{"hidden_size": 512, "num_attention_heads": 4, "vocab_size": 32000, "norm": "layernorm", "rope_fraction": 0.5, "bias": "none", "init_std_up": 0.028, "learning_rate": 0.011, "decay_fraction": 1.0, "batch_tokens": 131072}
Each number is 128 + 24 x the weight over its row's rms, rounded and kept within 0 to 255. Layers, rows and columns count from 0. Numbers have three digits each. The size before them is the row's rms in percent of the matrix's.

# layer 10 attention value, 512x512, rms 0.12, rows 420-511, columns 0-63
100:152105147144105146117111120103126126134134151170136132099098132132148120111154112151091129168126130134146155127132139130114152131154111056144076180118099126146161088172090129127158130128113102
108:088120166118127107161125111146135183153116135167178097173109139146112127085101145111139135116107120172136154170091152118109169092140060088109155165171135105181138137093162150102111133147139142
105:129156122084101104121131172127138183118160137141126155156115129125091158084138129082126122144129120101122145131124117125122094109111119143118118104129125136097148107086109122171134152122135100
105:114114137164127104074109147119150131113151168112162095113092077169110146140172113097128139103129117126090127131151163114119130136202147149137101152151114083144142077120157120138194131165150142
104:076119067150111098132137113108113067145155153117133145121114138082148127130133132126131176131153142168161143124176099148133096100124156126156121156119144153083142098112110114094131146094132162
113:151119144135151137131098157126119129114149128077139133138107108153110112083137107066114117105158225115147151148104089095161178138103062181152111162141171135141142200145185123117113143103145144
108:147091088157138119124131121121104118159088098135132118128162168108102126132158113121133118096091124136171155124119139147123174155099168130147105119144101120129131110131133128143172110088098136
103:153167186088128147100139118125149143193103129143134113114137128136090157139122166130159134099127120150177108149139143116149126134118131117113133087075131148131180143156094110129123117097112125
102:064123103119139173134128142137092098190146138118112160123119119110100153118121079135127123112087106136107109134105151151119122130167048106166086126116120124131127105101125137161115158103111154
104:126145112130141131185107101114115109136165116137111164115150125110157121122121116150099112140090133149138109155181148094113140149156100090116129101132085130119048117154155102090144080129122145
103:187125081089125112066141092134088122139130123161128121167142152122099109110137081182146123141093141121113167155141121100126130138136124110105121145100163175134127144148135152132130113156148158
109:137114125138094112119125119107122110129128091172130096123104173141160111067132143138117177136130134160137138127139149137147083128186151117103133111127143136120123128141086101145132136111090137
105:160137125168142144119101137149118079083169153152150119117103051149120093115145151095110130175095112155110143152091120116144110136161181112121120103085154112132096106153136143151138166126147169
104:128111161188143132143092139175120107092162140111163110139129136135123107100104153144106143164156166147130143124142143088107142131138106134097108160147121137163120128114144087133125108141137085
112:126150119079183127104123166099185144132119113133162134177122135132127094158110132062147169127143138161123128135122122155112110163137129137108122115096139117106109131127141138136134139130116111
102:121134161090147080130148118083142107154139118136124119116153125105123143126129130170089116158109114139116122138136144152122162153115068119136155083131175138098080148104166161129107154113146135
108:115140144111116131152086121123147119161131100109117133113098142109132123098122145153101152106111170102098137144147116141112125114055110150179110136147146170156128113123163159119127146109130087
108:128155155156121139121134103126114094095136081121105169079132091132150127134135102123123154157136104065105110129148115154096171101097142184124083125130118091113170166113101136128094120135136099
102:133133135122171086134144118163075081184100123141169154120124143151084112148119131119091128126108178140142121146120117150149126125144121149133126151113139114085103161128117112112135095111124131
104:157088162102121134124108138127085163166114124118136167121142118129132139093110120115103079155158153131119133155152109170103109111168121143099149143162138161107158134142113102131104163128113135
098:129132130173143133189112159101094168164148154135122144134155130126138139092112151146127128119094133144168115128121071113130129130099111153115132079164119124117108096135123128159135059092116144
106:130145128130111155139107136120091146139112072127103129099127140174160062140170129136125113133133111157132140168149123134119134137147194121137082131152149097076153119148133117166133133135113133
108:138177104122092078137148136118098168134063113138132136129158087152129101121118165126100121150152111142107143124160121103192111147164124123082147116160149124098114136095134129128130147137104107
102:120118129089113146082119139061110158123179119091117135115164148098137143083104130104102143124120131102119147098133107172166131144136133140137116134120114124163099128104138151177144129166153115
101:156121139149109125096093149152125108080167122129165115060143104130133118123160165169130127121148115138139152144119129158133131144100107125126145127086112155088138118137149172169123131089184112
106:105134114135136137114145116129130149106109167093149111107145142142112152107148153141157149124108164140109154137154123111104118083082066105141130093163180162129143098109114151155136120164142138
102:137157165113099136137141126087097102065114157089108141115163151162108149122135150122118137144099141100149115167128098148141145131110135141167138157121201130115082060105134136089099119140116077
105:165152158140156088130136124105158125116134139095128081146126144139097159167108173083101172158137152150117129104131124091053111131108153148096147102125139155116122098106174137093127094148197077
097:104126149080153124135131113094128109129112142147134148122114123187120126132133170133143135107125125161128095161117144116146137134119137163144098156096203113153107125124151140120138155118138150
104:126116123111155146132166112123156150153146102156149061131134126112093101167103159099105133129143137106154154185135147142067143106120146154071120159091135188114106151151209100135145124114105149
104:140096104153121145158108144104138109138146130141129088137132125095138197130141120126075194090132135121138163135128095111102148108146106106117172119136085159086107176135129135118112108138160135
105:132149110131144149104141108097103150165146097147123115137117127113114159136101110111118111121121104126164102160174117119105133146138135156130098129142119121137128118117172102159112123105179104
102:154126107124143105156113096159123110142170143113102119137090118110148069127146131144112169162080101150129151146100138139099201143103119164100151139120118139128138071129159133163140160099141115
109:138115128131129111094126144137134142120140150064162089148146126098080176110134149165150107108127102146126143148109152098129138170158105130110149171167129101114143131146138101151118137141080147
105:174144069087146113114131158180112155157125156143133173141131128135138157147139131157126138110138096120159119127123099166139090165170131094130100058150135078127123119112127138128138140166105130
107:146105166144162127143160157114130095131109090131110186131101168104166125128095132132126163145092161119133146089099099139114130143113143115131143125097128069135153094121101102075101145096172077
104:126120152149147151137164138133136150109129129072136115115160114115076108158100063144120145083105129121156114169124133131126108146112145172130123115115118118124102141127166152100137128120198118
103:162072120109188146126123143123127134150087102146142135128144175102130139138107148085131170137117199129111105123176113126156118134121126087138130121158123114186154085111095148140146134121142123
106:149149107116128126135137145087120094162122122139107116131120123146139127148126141135138120180111119122137149124131120120153139124073094108140124102168091099108156087100129101127153088133089144
105:096175126128167115119140134091160137149131154108132106125107103109118163118136151133131146113124126110135125134120152117117163142149149104129137119087128191139101162131111134160104156099124111
104:100148142108137154091111093111105170104139107126078079117132120173123118127107163153110129164078167113096114129118093127127109131131112117084082116145105110171131138159143121119112137139128104
106:155101187162110146147103161179111177100099122092136138093138136109120067162121139126157106141182131108109167161123158138097141087128109078111113137132095156164088128130164104154138124155155098
104:152136137142142153074120122125151143113107106165120141100133160141116120113147153150112103135124123139107135097074112146129156122120176088169119125157142123129124111116123103099107144133143149
104:117112126150142108125097188165131117106114160151141093153127154124114101136132152089166094168142103115111140095117135159124139134142118139105135177130098128096119163159144127127128110160140136
106:134115128116147147104115144126134109097111150083131143128085119077130115124088121129149111137151118187105156080135129103107183130151120084099149088130088119132147160110130136137092083138140159
103:118137127081102124141125099121168107128131145101169128128143091131126106113115121119128122123114165112178138138107114089132149130106147100104152127173143162133124150114160117189085115078132126
101:148111152145095143127144141117149161133120119117135099108160086157112127096082103134090126055125126135135143109097126144173103149143128132168153143159134122115122149158151128149130130162159111
108:112142147092161076122091103136137163136108093122127139126111152114119150150136135111129121145110104134098109104149100185130108128116167125122124173085119167147131129127110137088129138100179099
105:153121126085189144150131160120096128161115111091153109141109093118088140172151149138108111139095156112119145138108131131105107101111139118139110101109092132097156114149122160120115142122124107
102:123117114165108159106103102126108119137115128091130117124102134116111118149091166154114119176090108116121123088129102108134122141147122108101153103163143098119151064145156101115115130143124128
102:148154131119153116177151140149141108140158131169149129081104119185135111103095155112138099103101122127142121130091092174133143159145132095164140113098102111107134127146125132135128145139158129
106:112131173121132155149113093137147142113107176111137119136126130157110085108099097118127119133136138118129178138121106101126140136160145156133133137136112141108133115120097128162094087098143054
108:138124153131150124091109134137093125135147110163190108145140112153124101099102153156149119117167125129131102126150115139151146162118152141121169138091090118108092153112155135156161096112123135
103:114133123128070126143160144049097136131123083104117111106149124116106166130091132144124124165166109129109134159123121132096137133122165089136083117149136152153094121077136170127132181109108127
109:129119167141081089118149065149158127123098099095134167143091117147131095127116142101155106079100142089153103127122094127115107149087122134176152115124108149093127079095158118137150114130113136
102:041141137109112125088158098122142111168106114082103152120102107122119135111121146144167142124116103106102105109096085118115137133088193111129123153097115127177122111144154135133120105097144110
109:101136158118139117130158100165115174152120118149110110166147148114125156141125143117103113162112153118130112135066110120124127149126159122114147118155142130104123141135045120162110124129176167
105:123106150119096130124160094155108150107141129163135150105135141144138157122163091134089154105087084117097125152175092066148125132141133156089146122162110094108121105084128140139173160129108071
104:150104119117143168080146158127155150139157138128112118108159132133096139092064098140159149127100163130104126107131111102126123160117162068120084144149156141103136107127082135137137142163139148
103:168097149136105049114141110118123127119131126135146147117081172098160156159109095148084064106146149116126135156150127101112107128139097144169107096121108097127132125162114107146084177145104104
102:133100098163153110122122111132117143155118141139124130168121104122112094157121112112135114169139152122121103137117108117072073130115146145173151117110104122172089123141110114118115184128154151
103:139143180109157110143127113112140096167095114112140154130134154118136168096102120133116111120110089131133156122178133140102137126170116113131117124114121117141140148128109116162144138137169120
106:110155124120131073113132145101145131148157163140136136176162171090117119106122133113131135148130130086144113135114084102171121146116080114099069136129110137122164122109134099106123133099165116
107:120115151120176100176140097133106107150087129165126150134115139130081151111105118105152109146120165110094094147103127089100132079130085121140121115124122163145133089120078145174119142100172110
103:127159121125131150115145091135153082144129104144130110105099154151142082102164116129135133118119117102127099151167106122146156112126092165104157166146117118146073177139120168140148094080166125
115:071128101107137133125110115122124119142124109123117132150121144086141173166132135130100152137152118094114135111141106153138112119127173132153123108088166132156133114120103113127105099107159095
107:115123149114124150141141149116118141130158147097139105153163137129177144138141118103114093116104137151164125143073090171125123130111149126128133100132113168132148147112076142116115158102120157
104:135134180115101113124078136153147150147129092132065110098152144126133058153135170110164097154149095161099171141136141139083080176099103142139142119097130152129156169136099174118123108137130122
102:097113117151138153095146095078125129118157105132102175147131108142131082131142131136113087116067117105126060102117133123122124133134153172129086128065134076134149096142166185088103130118120095
105:141099113161119143102167101144158108104056102111115125145097082153158161146109143130178124084142133118146116107169147137084103138140122128110183119074137098156131128147162136147117122123123113
102:094127118143132165153150109134130162130126147122100095106119106098110134154119138118141123123077143085117107130120138124110143121155110143157151097131072148115087110120152124135101107131153133
104:144134168099150101120119168116163140109120167131124131106163116116110115102123136139118155145151148157127137158147144155110096126121146121103119116123127136136145138129112115158130151127104128
102:083092151105160134112134138142125128075096146113107124114141118205078115164169119183092101103128090150144127123130120163180123119165126115111097129113107147110110127112132111141112127134110149
107:140139133120111161180086125106135140119085118085123137140102150095121124111145099111097164172139134092125101122143151092117140144145102122137168169160079143129126090139109086111142143150134111
103:149124118157148137106099123103090133144097127120083150134128150106147130139123154167082123133156135148161092171085168166123145139122125143109185129095143131149146163087082164101115122133153102
106:144136173090081122109165136111105155107160165186124139191104115126151119110175142099110099134167115104153136117112098136125102095135144140107138048142129099112170085110129174085111129120132131
113:100117134116104152115131075132126145053117166115105139137155139169183126106126167152141133121131122146129129097144148095100114174111103149175092142170123132113092096129178144151130119101128102
104:138109131149109120157108120134154127089119107113128137183160113116153138146141115143141092173127117105125102134139124119120096134117133140132123162148168158121170129115146139109138135097156097
102:171087154108116152099133115140104116146100114113140134132148143109130121131080144120159164106123125128162155119088122149144125104178159123117115142138122101143144084160138139128146141129096146
104:133149159114126151106109095123148108110083143109107146158133117112156102122103139105098077109116135106129154124155134138095134154183096123076115139122087173139090108174132122122110129130149117
110:136126145152134134131121138109176135145139125125116115126120155138151114163119151112104136146151127092085174103129107114115115176121113128117153129101118106123151158091150135165103129087130131
107:139108121141085143128130115149136130111159129131079135161119136111127141110127142123124135153112155126160132197159146127108074131133112119145097080137105146119126129142084103128107132124108155
107:109149106079117145134097138129132097066131113159111136122136114131127111126146107163097123104128095144144124134168144156153117093177120100132176123107117151129142169114154102117159114166154097
102:172121111145153099110153149149138125153119097184126135094105126137153167133131126120108124139147153146092122150112087148092121155151148138135154129143138078116123120117142137125122139110095139
109:173132110134120141124146161163148144095182098117144083141140144141124094133161135165151137118099149146144105077101129111167116130150092203095114110161097171139154120101132124164135160155159139
103:154155141124165129137117126171112126130131132161093133141109082140132140111148150131141122098090082088125128116114134147118165175079100150095135131104147125104107085145135149096108155166099126
104:154119131137126149128135151103122134122132117137166128134168146098133084143127199138159125139113120115111085131150134146126121136147134083110148082138065127150092120092134116117143138150142070
105:149139090081135137158123132167105122128110110166105138111104127160140092174130161122138102116145158115099158124127101142136097085116117079090148121148104091165148136122113095116147127127127158
104:176118141093139132147135134132116126124121138144128118095153170144186105133169118137151104113132126133116093152103110150117106115154164105088166116149133121140155154119114153163109161112121173
109:103148109098135124125136148161119101121099140107166093163134154127152117152118129119151140165138113103159144132100098111120126121159078120119103124132119152144157113130124127127109134125128074
107:119161109121126117094106076158108137121131134125106102109130166128106158085105092143149115143124095120110172123125114127174110101122144210168104087098125137119107080110121143149148160122110137
102:130118111126090144131116113169095092145131139101134159104148122142097125065118119106160137142168136131108131125102124140126121181127150117145142114129123156132110117137138124148115127154159092
# layer 10 attention output (transposed), 512x512, rms 0.104, rows 420-511, columns 0-63
102:102124111112166104129100129156142131112116114124098104176123166134095097128121134127113125094149109099072119131107091168104158076171121165115115094107158129097137183094159133115075079055138102
102:153114085155127163111136155117129099112162091072117157068126141179164146115156134119128134121181121052125140094132113141121129142166155149147117108161147139088141100118153149116144096138119111
104:137155136176154117123119135120112106100138147119107107100116112131206101152080107159096145148111132156161114132151137153153112119110128110181109137133147162160121123114119158141111103114093157
103:125151145121064139146109131182131127077078120156124139118097132106118127100098110091137139127110124155088146145129140174150161127100106109121109123107155148108143164116119132147085141123094107
102:159142158099144134116109100156145143107143102109142101094092126170135167161112101164112115133071137106069159125079146124099131119149092138115148116160110084118164151150157151132100132127161129
105:136130120111147122111112103096112098161121126149118132108168146101118115116087179150138140161142114144116125104146153086154102119149127129083169126111109109101169070144108150124101123099134123
100:153142132118158155132158157137151138116153112115104170124077111149128099140099132146141121108168111108107073154138111105124100097131105123087091162122133137121127121148115132150138160063122122
103:142112101150153126146136144149143083103176110107127117131077155132111145114145133131158139156122143147158110144120106117102100126095097150181066134148136113122105101091168135118127116110101094
102:114138146128133171078157144094082140107114110127133111140140126151109120133109137125129104124147152167134130129131168073134147143100157123092134158126127089119152106097087109112156100203127108
103:155119136128080161124122146169138149144189200137096124122144117122157109139127096130105145175140150120128152110107161155100108129079088125158116137132132075137196155120178176122132165134104116
098:093138132125151160154147150106125127104141113109146152090148112128147123094123173086127183142166133134108113148123110133109151139123112117142150111103148117108095135132134112140107160136114142
099:142146143090145137128110163140157163171116116079140186120132126128091116135123103115133121136122127137106115101133150117129142118105122135141090126123146115160143133161193127090139156117137130
100:117124140102113112158123123107145158119127091118122128113109118111131158151131101149128132133114151145083127089146168125116132105144111079161128143143131180096100134096125134139106119137096108
103:150130105126128114098150130141109086158135086158089104149162110078154118143142078106114156085114100145136122119100132171128095106140139160164171121117099140124137121146086142102155161086098145
103:160107100112096120124149118180103133116094138143108132089118131088173153144100149160148119132104130091141103161176138128155149079125137126130096151139119169113101135112123098143117143111137165
099:116146140151116135111099098137128143121104141125102137091080136132071153123139158112117124117122131104127160137085120123132091065125151118119095123123115151143106127146113147079160146145082123
104:132159101104100113117149131137124103106067123161141095135171147105134155127118123112177147169139107167127096117089130138096129182170154107135149104162101107132138129107104154149147118126123100
104:150147132139165149112137112102158136179112191134156128152108123142100138129145142094130091082151148158137162083114129135112132089149136095108128157143130158102128126112130146114142130100141134
098:149141144174126138122095133105189098135128146082109102136102134123143167172125157117117104136133142165100112105089119117129115119078192113113140126129100104140201165123143147138118135119175153
100:105149111134167088109140132162149118153155141123107132154141122126120113130156166165136147118109111135138152145139163117161135150107174083115117102115138143178123131101119151128124155113089094
100:114139125135119168100118127135148127141110124117142120114115073115112127134152092135153111118142137101113145107105155154130130100156130091111109165110119121122138148081106141120135194142130149
099:196098115144155104148165063104157163130108139132159138127124117110136153099116135127095190127122172067157112101152174118131107157111106149128146150093153132175103127080131129094136176106118147
103:137090116118110157079132135148163096121139131124064116131078129108138146112146099127116132151120152101149154124098125131103154100093135125134103136082110133143139121144152103082087107149143174
103:138134155163151102113146150134137084111096102146140086115118128145163135149140108106085144106119160163106085134121134102091092146120131126122112128136131108131157156132116099091124108096127132
103:137138139118132160110138126108124128144149161154122160159110127136107142114138125123089121138086080108100104149107185121127098131134134116097119117154109034133111133109115145090137108137095149
100:144132149113069121146094115146147080170094140137095121130091108089104145156128147103125116172155112121111098113115103144185149150197133141148146090109131123119120119111147103155138061123154124
098:117138102123148098114148138135152131102116139145154092152146117090149098144103132111129120169105094174116150165158114151142142113131158141120124154097092139164130114123090135133130129160198156
104:103152142152128145115090110137118133106113121122140150130166115140119157113099110121121099120178110135139137147113088125191104105116131157139149132126139132141137122118083108131083136098114117
102:158131103119163095111102131127118168131119169096113121169173110077135168137113135164088107113136130118133147120119114150154078092143096123124121165173100151148146142122122113132115147164145105
099:139148160126104141152080104102153082132091095123116148165132130125157130107136126187108137142128119143137085124119151134156112123126163100154128091150131128127117155154086114134134152116121168
103:117133126118097112150154100146139114128135132164094162133110114146181137097155120073124088156136097127117138105096142155155096129090117163136145128113148112147132108111134080117128119136084112
100:150100139105131162131138138131139123129145098153115173130157210146158087093150141099094100089146097111109142137131115133123136126097149138148196132133111124113135153132115161128113139158162114
100:107142153140124126117145133095148113150089100133139135142137160143122091094125140155125061117153122114139089133176099143124051063141191108105104129126123114161134152130109137086150138155155136
097:162107156108177154136136159138118182149118120125078117128106107123120150157187125112127150109150114134108130155157136115118114097113163141143137152090148134133110115103118143129115125136103156
101:112137175162145143119132156134099142138091127124145114119138092144116149132127153144164123141139111129088162146113132124132119132087107114094172172122129125091103118150160125115153115068116146
104:103133147118141105134133074137106117151132145125123110140149145174129074097133109130172116146139133131145135112169112153098160097131110147144103150142098179149128120105137128179094114109114136
099:146150084105127107120127116142080117051152162157132109116137123121154128167149186120100110154102138140117111127131121114142141126122139154117133132142139127118175146172092127122160166127084138
103:135127115139134123141076119076139074103100156104115155129159116132166127108123115140103093144104117108139124162080144102110133146106146118125145157169116125100107165166136119111178118138151133
103:149127152148122114142118111129086170101123148142090153121101108110155107084105164134111107129142114114140107144111150160144153153131148095101144130132127128155120134223131127153111155117137112
101:156114116112129129125101134147121099140119118131111132127102132163089114156167149126106135169126153129141145146129126138149120122131151088097119116136072105184160161131127102109155120161134121
102:155120154122140130105120131149084110111112102163151143112089129110123131099122110152143124111126122153144154149115142142096142133108103145125110128142143154137158158128140084153159142169184161
104:130126123128122132144127129134138135119187120168154128131137127143129143142129144155123154158089129140157122099119125156181146146124116146125174128105136141104099080157130166126105153135103100
103:120139130127150135148146135134105140118136109136111109123088112130125151155109164102144126115149137131112125135131149134128101100156098137089126163106147128122093119110130141155090139123131138
102:115105111096125107146141091132116166137161080145064169105121120081144145155135153143136123094142160144166122140114086104123126122118102119126102100113114114175113121106142139137142137090127154
102:118138112119135140141115123171134146170148117125150094116163118172136107095163126125110137162121099115089147165132108123085111078119131116117126190171107094137141103172145132145123182118104139
101:093127159138114170082151151097134112125131146163126104184151157135126122113123126159125137155131131173069135097159114116158107161126149151137117126078135100098146168132143084103153130136169115
098:162113100078167146138157096138099137109123172143099113080115087119134147111137121118134149156128111129181138100128140094082120135126093121095112114142100124090142160104088142145103128112118111
101:145137097147114181186148137105111074131149156130128143144154126113150116151158138140129124143181118101150146154065126107139147124100080059149135108126121093135119147116178107126137123150101126
106:158114067117123089115119092182130148102143147148112151160138159124146112085130134160143165152146105154128138176104147154158140137114159103171146127109126102105148124136123112169108093121136176
101:122108141121090104137108128134162176091152138184053152139104097120117135131131135101118115106132136102111115136097192186152129133101159117109110097103133148140116151128139142097119126144128133
103:154141115117152128142143106107133137116102135110118122147111115106171103147128111173086130162115137087118131127177137137111088125109147175145104104112123155131110113124113101131113126104131138
102:103143128140125063118106113143133186149129108132114154151154135112140157118141144119158137131109153154118121156132089131112153124083146161130094104143124111141126117155132105099088119111133127
100:144123079125135158115127112122120155103090144109105130133126122112201128141127096114090068123089102090144137134114149076086116111139144142120121150124152130153104149138083111134097190136097181
100:155149132153152139147117128159155123154091163080130163163099126168157083134125107128134116107120089162123152124094164105106164122140133150123139122084132123099122153138131117147144100117139133
107:143118118118112141152134169114149150114131139160101127120155124127132127077108146126093156169142078174116170120157139110115149131139156125126168140140158154150109166110127104123073153170107073
100:148104122129160100139110124110101142148141157139103106125106168130136178144114111115115123127172092136135125135178097131141139121165102109138126146109139169115135116114132144109141126119109135
105:147173118136154110074141143122117102081092139113152122104097111150128172148092115180144132089128158120106094114155134145125100138139139120164142153136167154122112129083119164140117097097125127
101:131130101107140149140091131126125100111084161119081128156144152068144144138147122072121158113141168073170138102123145108141136106143120115146141154113106136157158080155165148102136155116140115
105:119146155104098130118133149114112111117182146158120170145134163104138118154157106099132156143107129116117137143123116122113167113130126176126144153101129130128136141123145095145138122142083122
101:091141124114157152124140094143155122115087135127097145129142068127086112108092134109140132110140110154134154098109121140122172133151170125146065118133142122164132168120107124117137127124113142
100:136143137078125110114116149092112125100135109153185100132162123090137135126122135152156148134084099113119129079122116127124123143102111088138133112134135150155151131105153155152126097119158157
101:125107095122052104116145148115128131092129142119080121145156130124119066158131172117119133104143165118126099135136164120129111125150160165131140130139109112064116126098169137088184110105123109
103:123133172116103154139120105152165137077105119110103119133120096117126144127147091128100110130085128164098118147154147144122112095091158120093175095150108142136110136147104090154154141127098105
102:136130137114093125072114132085103099153157117116109126097164137133139101121139145104092107081148069146115122147134097160103141128084095104131128143133100167134154172097154067084138082133133097
098:129094164101131097121115134124144154134111140104156144111143136067143131172090171089106105118128125157151142155127141102102100136116144115104142086099136114105144133117137089174123133151097101
100:129127142150130110137137109142105123116142124139114141072184147153107136133120129125098105158125183115156164155122095114110141112139106127118149135118140072074106149116133111136114132149159137
101:178096152157148118147134134132140172120133127150163098115143064147116143105128162108111100122139147112157151145180125123137120120146116136129142128121204103106116114133169091128140108122123087
103:098149089173129182118158090126106132111111067116149134119152139127132189102133103120109130138105125153122095148118143134152124094134100132089142147134169157205131120148117119147127125113147107
102:165151126150140153130123164130136149123119164128098118133112150124171123114125143090132159130146153141123151113168103076134111158134120122095151144142148079104123120119066126137150144087090117
104:108155134096158161143122130128112107107163167158130153129125134122073126157133141125140125114141088111151138161062149130155106106129151158098127175154175174137121141124111137145131133126182147
099:152126145143109101121129107117114114125099096129147179146141161163132129136144132116103151179136104147112125136160166126108136098095143148110130128133163113148154125103133130146119137154123152
100:147132122168129129099137127130137122125141093127156129145153126096143113168150120141137127114129147103179072148133152117111147135133131159132158128125091132130105111122137132094125176109145143
102:128156107146161119135123085106137084173081132145157091142108132094131160118133180101139133142128127129116103155109124153109136132097119125160161146124128125141132116188115137110160164139113109
107:115120120084098086071116135122103108144189130081099159135182114141125124127125147140158091136159140161138145104142124099163185124130183143088117105102156144116088113148151111151097108113122075
101:112094156126153115120150096135144116090096096159123104104128148136077105136159135109116105107076069115109129115142141119136125078132130093141076120110131115120146113151117115178125154106148118
106:120104136168138138159125158129142106116105137090143140120149103106113127171103128119134124117105114119099101131094156125127140152127086093139117167108117151175128134117110092099170113152141125
106:142106103122154085147109172127126157177147109145149155101130113139120163130154097075118117127086125140125112153088115146156121126122100107137158101121119150095145136098117106131088126114122119
102:108159126138117137144160112118147100187154144122087159077107126139130148121120117127160157063128157130126167112116126141135154119103135161070119148144138102146114094163109179136070109173111145
102:123143093141138102139118150100147116139173102110143117152146099146094149159165169130110137112098115079075085083154124134114117099084107097138141126144145158117100138098117125120139138123173132
099:127134103145130106146153116116151145172123148083131108131143099110140155122168144129118146166157077110084160155100134161131087070083146108211138128138121165107111149130166186134122140094128138
100:120108155112127136159110100160119122143105125096123168052116115085071130107129120179132101145123130157166116104143157130126124128121155091132107126110107158114136078138126168085107148142086130
102:162116098152163100139138126087144122091130112088138129108161136133092116144148135142124140122159105155087132129118139127098135121146097145135126148133104105143123142131155131140148145088113136
105:157091154158154176146130080109127131143177137103095156125134133133092161156145147110120118120136123121100179146148134094111120135120126139106146144142126097127115128140151125124106149136118165
103:126131118058108116163119142135116133106140131113121113171095146122104078098140146112124111144106088129133127137120145084143120088146125122131080125103143178114162100111103108106116188116088126
105:084153159129151153092117162097151107148119139135147144138141082115122140110105153094073113152148108127102099143139134162138106128126164073125133128115112153112096162086129121126131098114077118
103:097147120186067133125167148155127150147135129096127097120097113169099117141124137099135142155171168174103165119146111143140112112136127100145135123180109132119156158113090136121098114119152144
106:092146126149159096149147127158140114124095127127138111128089084149122119130108113126129150120121153074155144126126137098143179100102054105164120138116117129093190111158127123122088137093095183
104:103128148164118133084108165127094122082147137127122108107151148149157132061108105140131138124075136129175081132123165144115149112126150147126130141103123163103117130171104134122156107129118114
098:131124112098157126127139100122142147143121118141168138130094115102110088111096159154090167151099117128169155117146112130110117160151141160153149124148093132120127137080164140082128118098104179
105:138088138105119151129096088099152139119118129162118151107171092105127118062154122070125131101121146149159131180153133163141143147098115149129151089113115127122167090115108103138145111162082127
103:126117104107121164135152139126148128123169116139128149157093122141092115171118106093137131123102117151159099098108155146144128142085136098118106142117139143099121183093097142114142127174166143
100:115132111112124117134127143166150178113180107117128112110148120125187152197155133145110140096112118157115135161106129121128141095110130153129118111142106084133119130131126118136065131125102142
# layer 10 MLP up, 1024x512, rms 0.137, rows 0-14, columns 0-63
121:140100141105125165124106139172165100114123145128113106099126146121104153165132116140143099151131156122154174105165170089155129147137156108127160112161108141130134100091110106135120167164136144
100:140099142128152155146140143124141091117096156088111144113127124127171141102115163123150129116161114090096140116136158095105177158173135115120136111128169163118141140122142172127136112112115126
098:130112138144133160184127079104120114100119141138137121075173133083101121122154172146102126133127124150151124177103140128124156097123120106113135097110169072128167158112127166126131170144109098
098:123113084127158131140179117117140136085151099126194109150114139157150101103163164106116157210107121116114122137111145109120117136114130130141110148130134129139118094156110173122142132101109116
098:161135177088093086145135125126117124142160125131121141136159154117137081108153146140174167118160120126149138120084110125125087115142158141148109136144151111106147136094124156132119093115085074
102:100144121139115164111150143130133166158096115134158121133113196154121135141117145171103123119133129110155113132157121112148096129129099110174097148136115130157123059122122123112122115141109148
099:124116143117121134155126089115119118104169059138119135142122174127113150116096129123112155112171136170132121126115132193109145138122151125119110096126107152119089114137147120148132170160174117
098:107108131128145166124106126154068122113122130140095108151132081065112110120136196133136124146125101140120116132169146105125172157139106123130113119102124116155097145152101132144122118150123089
097:117106127130147148161155191127102138176133108136124160154096113087170160142108099157169140122144124101125116137137130079153182124108115148146104141077104123116114150133120140132108048145166128
092:121117124123112102131140170087124159118097162131125134134137099154122170142117130107122128129123150145142134134158141128122127116132178135126124152144178111082127133120117116129161164164110133
098:198114109118126103132147117124122129125104130073123160112135141142125109132121138136117103187139084144128151155124123116134129112106178095113145192143172126154107135128138147152137122122122166
099:098132148106109081093151122161147117156113134133163171137130137137143158171130107131132109166151150110110135095144139124153127167096110124125122148153132152117131165125096136125130136115129126
102:136132080133131152144131138118111140148140132121049155152107176166151147113147149124143131103151118130131148163120136149117144129130166099115130147169130168139030125135129075163172086145121123
098:145112084114099103166137153170178115115118134126129123145130145134104128110119138130154119122089118082152118103120144141142139162172177102095080106141158100111118124138124101141137092127105154
106:139130097125122110134091126146159149142138129162119146130181143071171149119085114115107069102165120098136118109123107136101095104141141127117158111083061161118104087136184127133155122139144165
# layer 10 MLP down (transposed), 1024x512, rms 0.0808, rows 0-14, columns 0-63
103:127081130151182118119135094139129090129125132083113143138108121122139141140139058151132134139100105121132136093115094093123088120123116154131117136111132114120150157130122150115107160143126114
098:110134114126112134118139141136149145099086132138142119086165133174107134085085112110126157160103114111092092090123137124099130155148119107101163107136146153088127143142131134169178128129135119
106:118038107131128123092123128106134143147154103104102124134150090136144105099114195142092122146122142108123107151126150109127110128096177083123126099099114093103158135098129129116065143156122129
096:145130119136111107151137108129093138109110147117090131149120123095103140210110128156150155137126117110147117135138165107103142082110109143138136111155144111162131108108142172150138129113129154
098:089156105115171110142130099094112118103122150149128133125182153152116117104121137150168142119179116125127088116112164136118137145094159132160150101106165134095107129141102136118141155136143073
095:129097105118148121140133091110176145149124108149092135100125154126070129110179096105105116165120135144107089129142143129157126135116161133116087141163131135175158092125133133139129143156126119
099:124123117153115147138104147099123096118177128175166095151166150111154154126117126146125145100140111116135154139120159084133121076146133131128084161122116134144117107136163152143137106106127156
091:186125131151090132152130110173085163106104129130148100113106170126112103146092129144112142174154143146160134127116130136108160152113099129123128138137120147159158141131127123118132109123154129
105:165154130089117121076134119137127174115118157164136104160097087152120123142057135122104110150106140153167124128122109113082103089132125109089141152103144116157109155128100129129160129115153157
095:144129115114162100130093130119142173136132135151150112142120159128103085135150123159129113134120137104175203158111119147131161137152132116171100133136125142112136166132136130137113142077120077
095:094104112095098080128146119125101117100103136153107092129156122106106082121133146153149133135139153115172131127125153090141136132105158141121138151123140122135105150122140092119115122095160156
104:176093146149147163112147080120123126129128116141157139106120100111129154151137161156115174119161072145119109162143132118144157173112118103179094116128130125097119152124104124141124148130131107
090:103149164160102126118152123140117106100152118135138080121115109095113139099103152119106132168136121092105094125118114106166124155104126149106149153105164116131090128102127112103071106153109141
104:114121152132130096139123118129089161106105140103108169121135131139096093113126158110150106128129084064102126149143137112145121171137111138105120070147167134132113152061114162108166109096139088
102:131094127113089126107135110154099119110103072117107117136140135154108137133137103104145115115160139099123116117128140107116111119184116162131155146122123111134091131124119183097113163103158158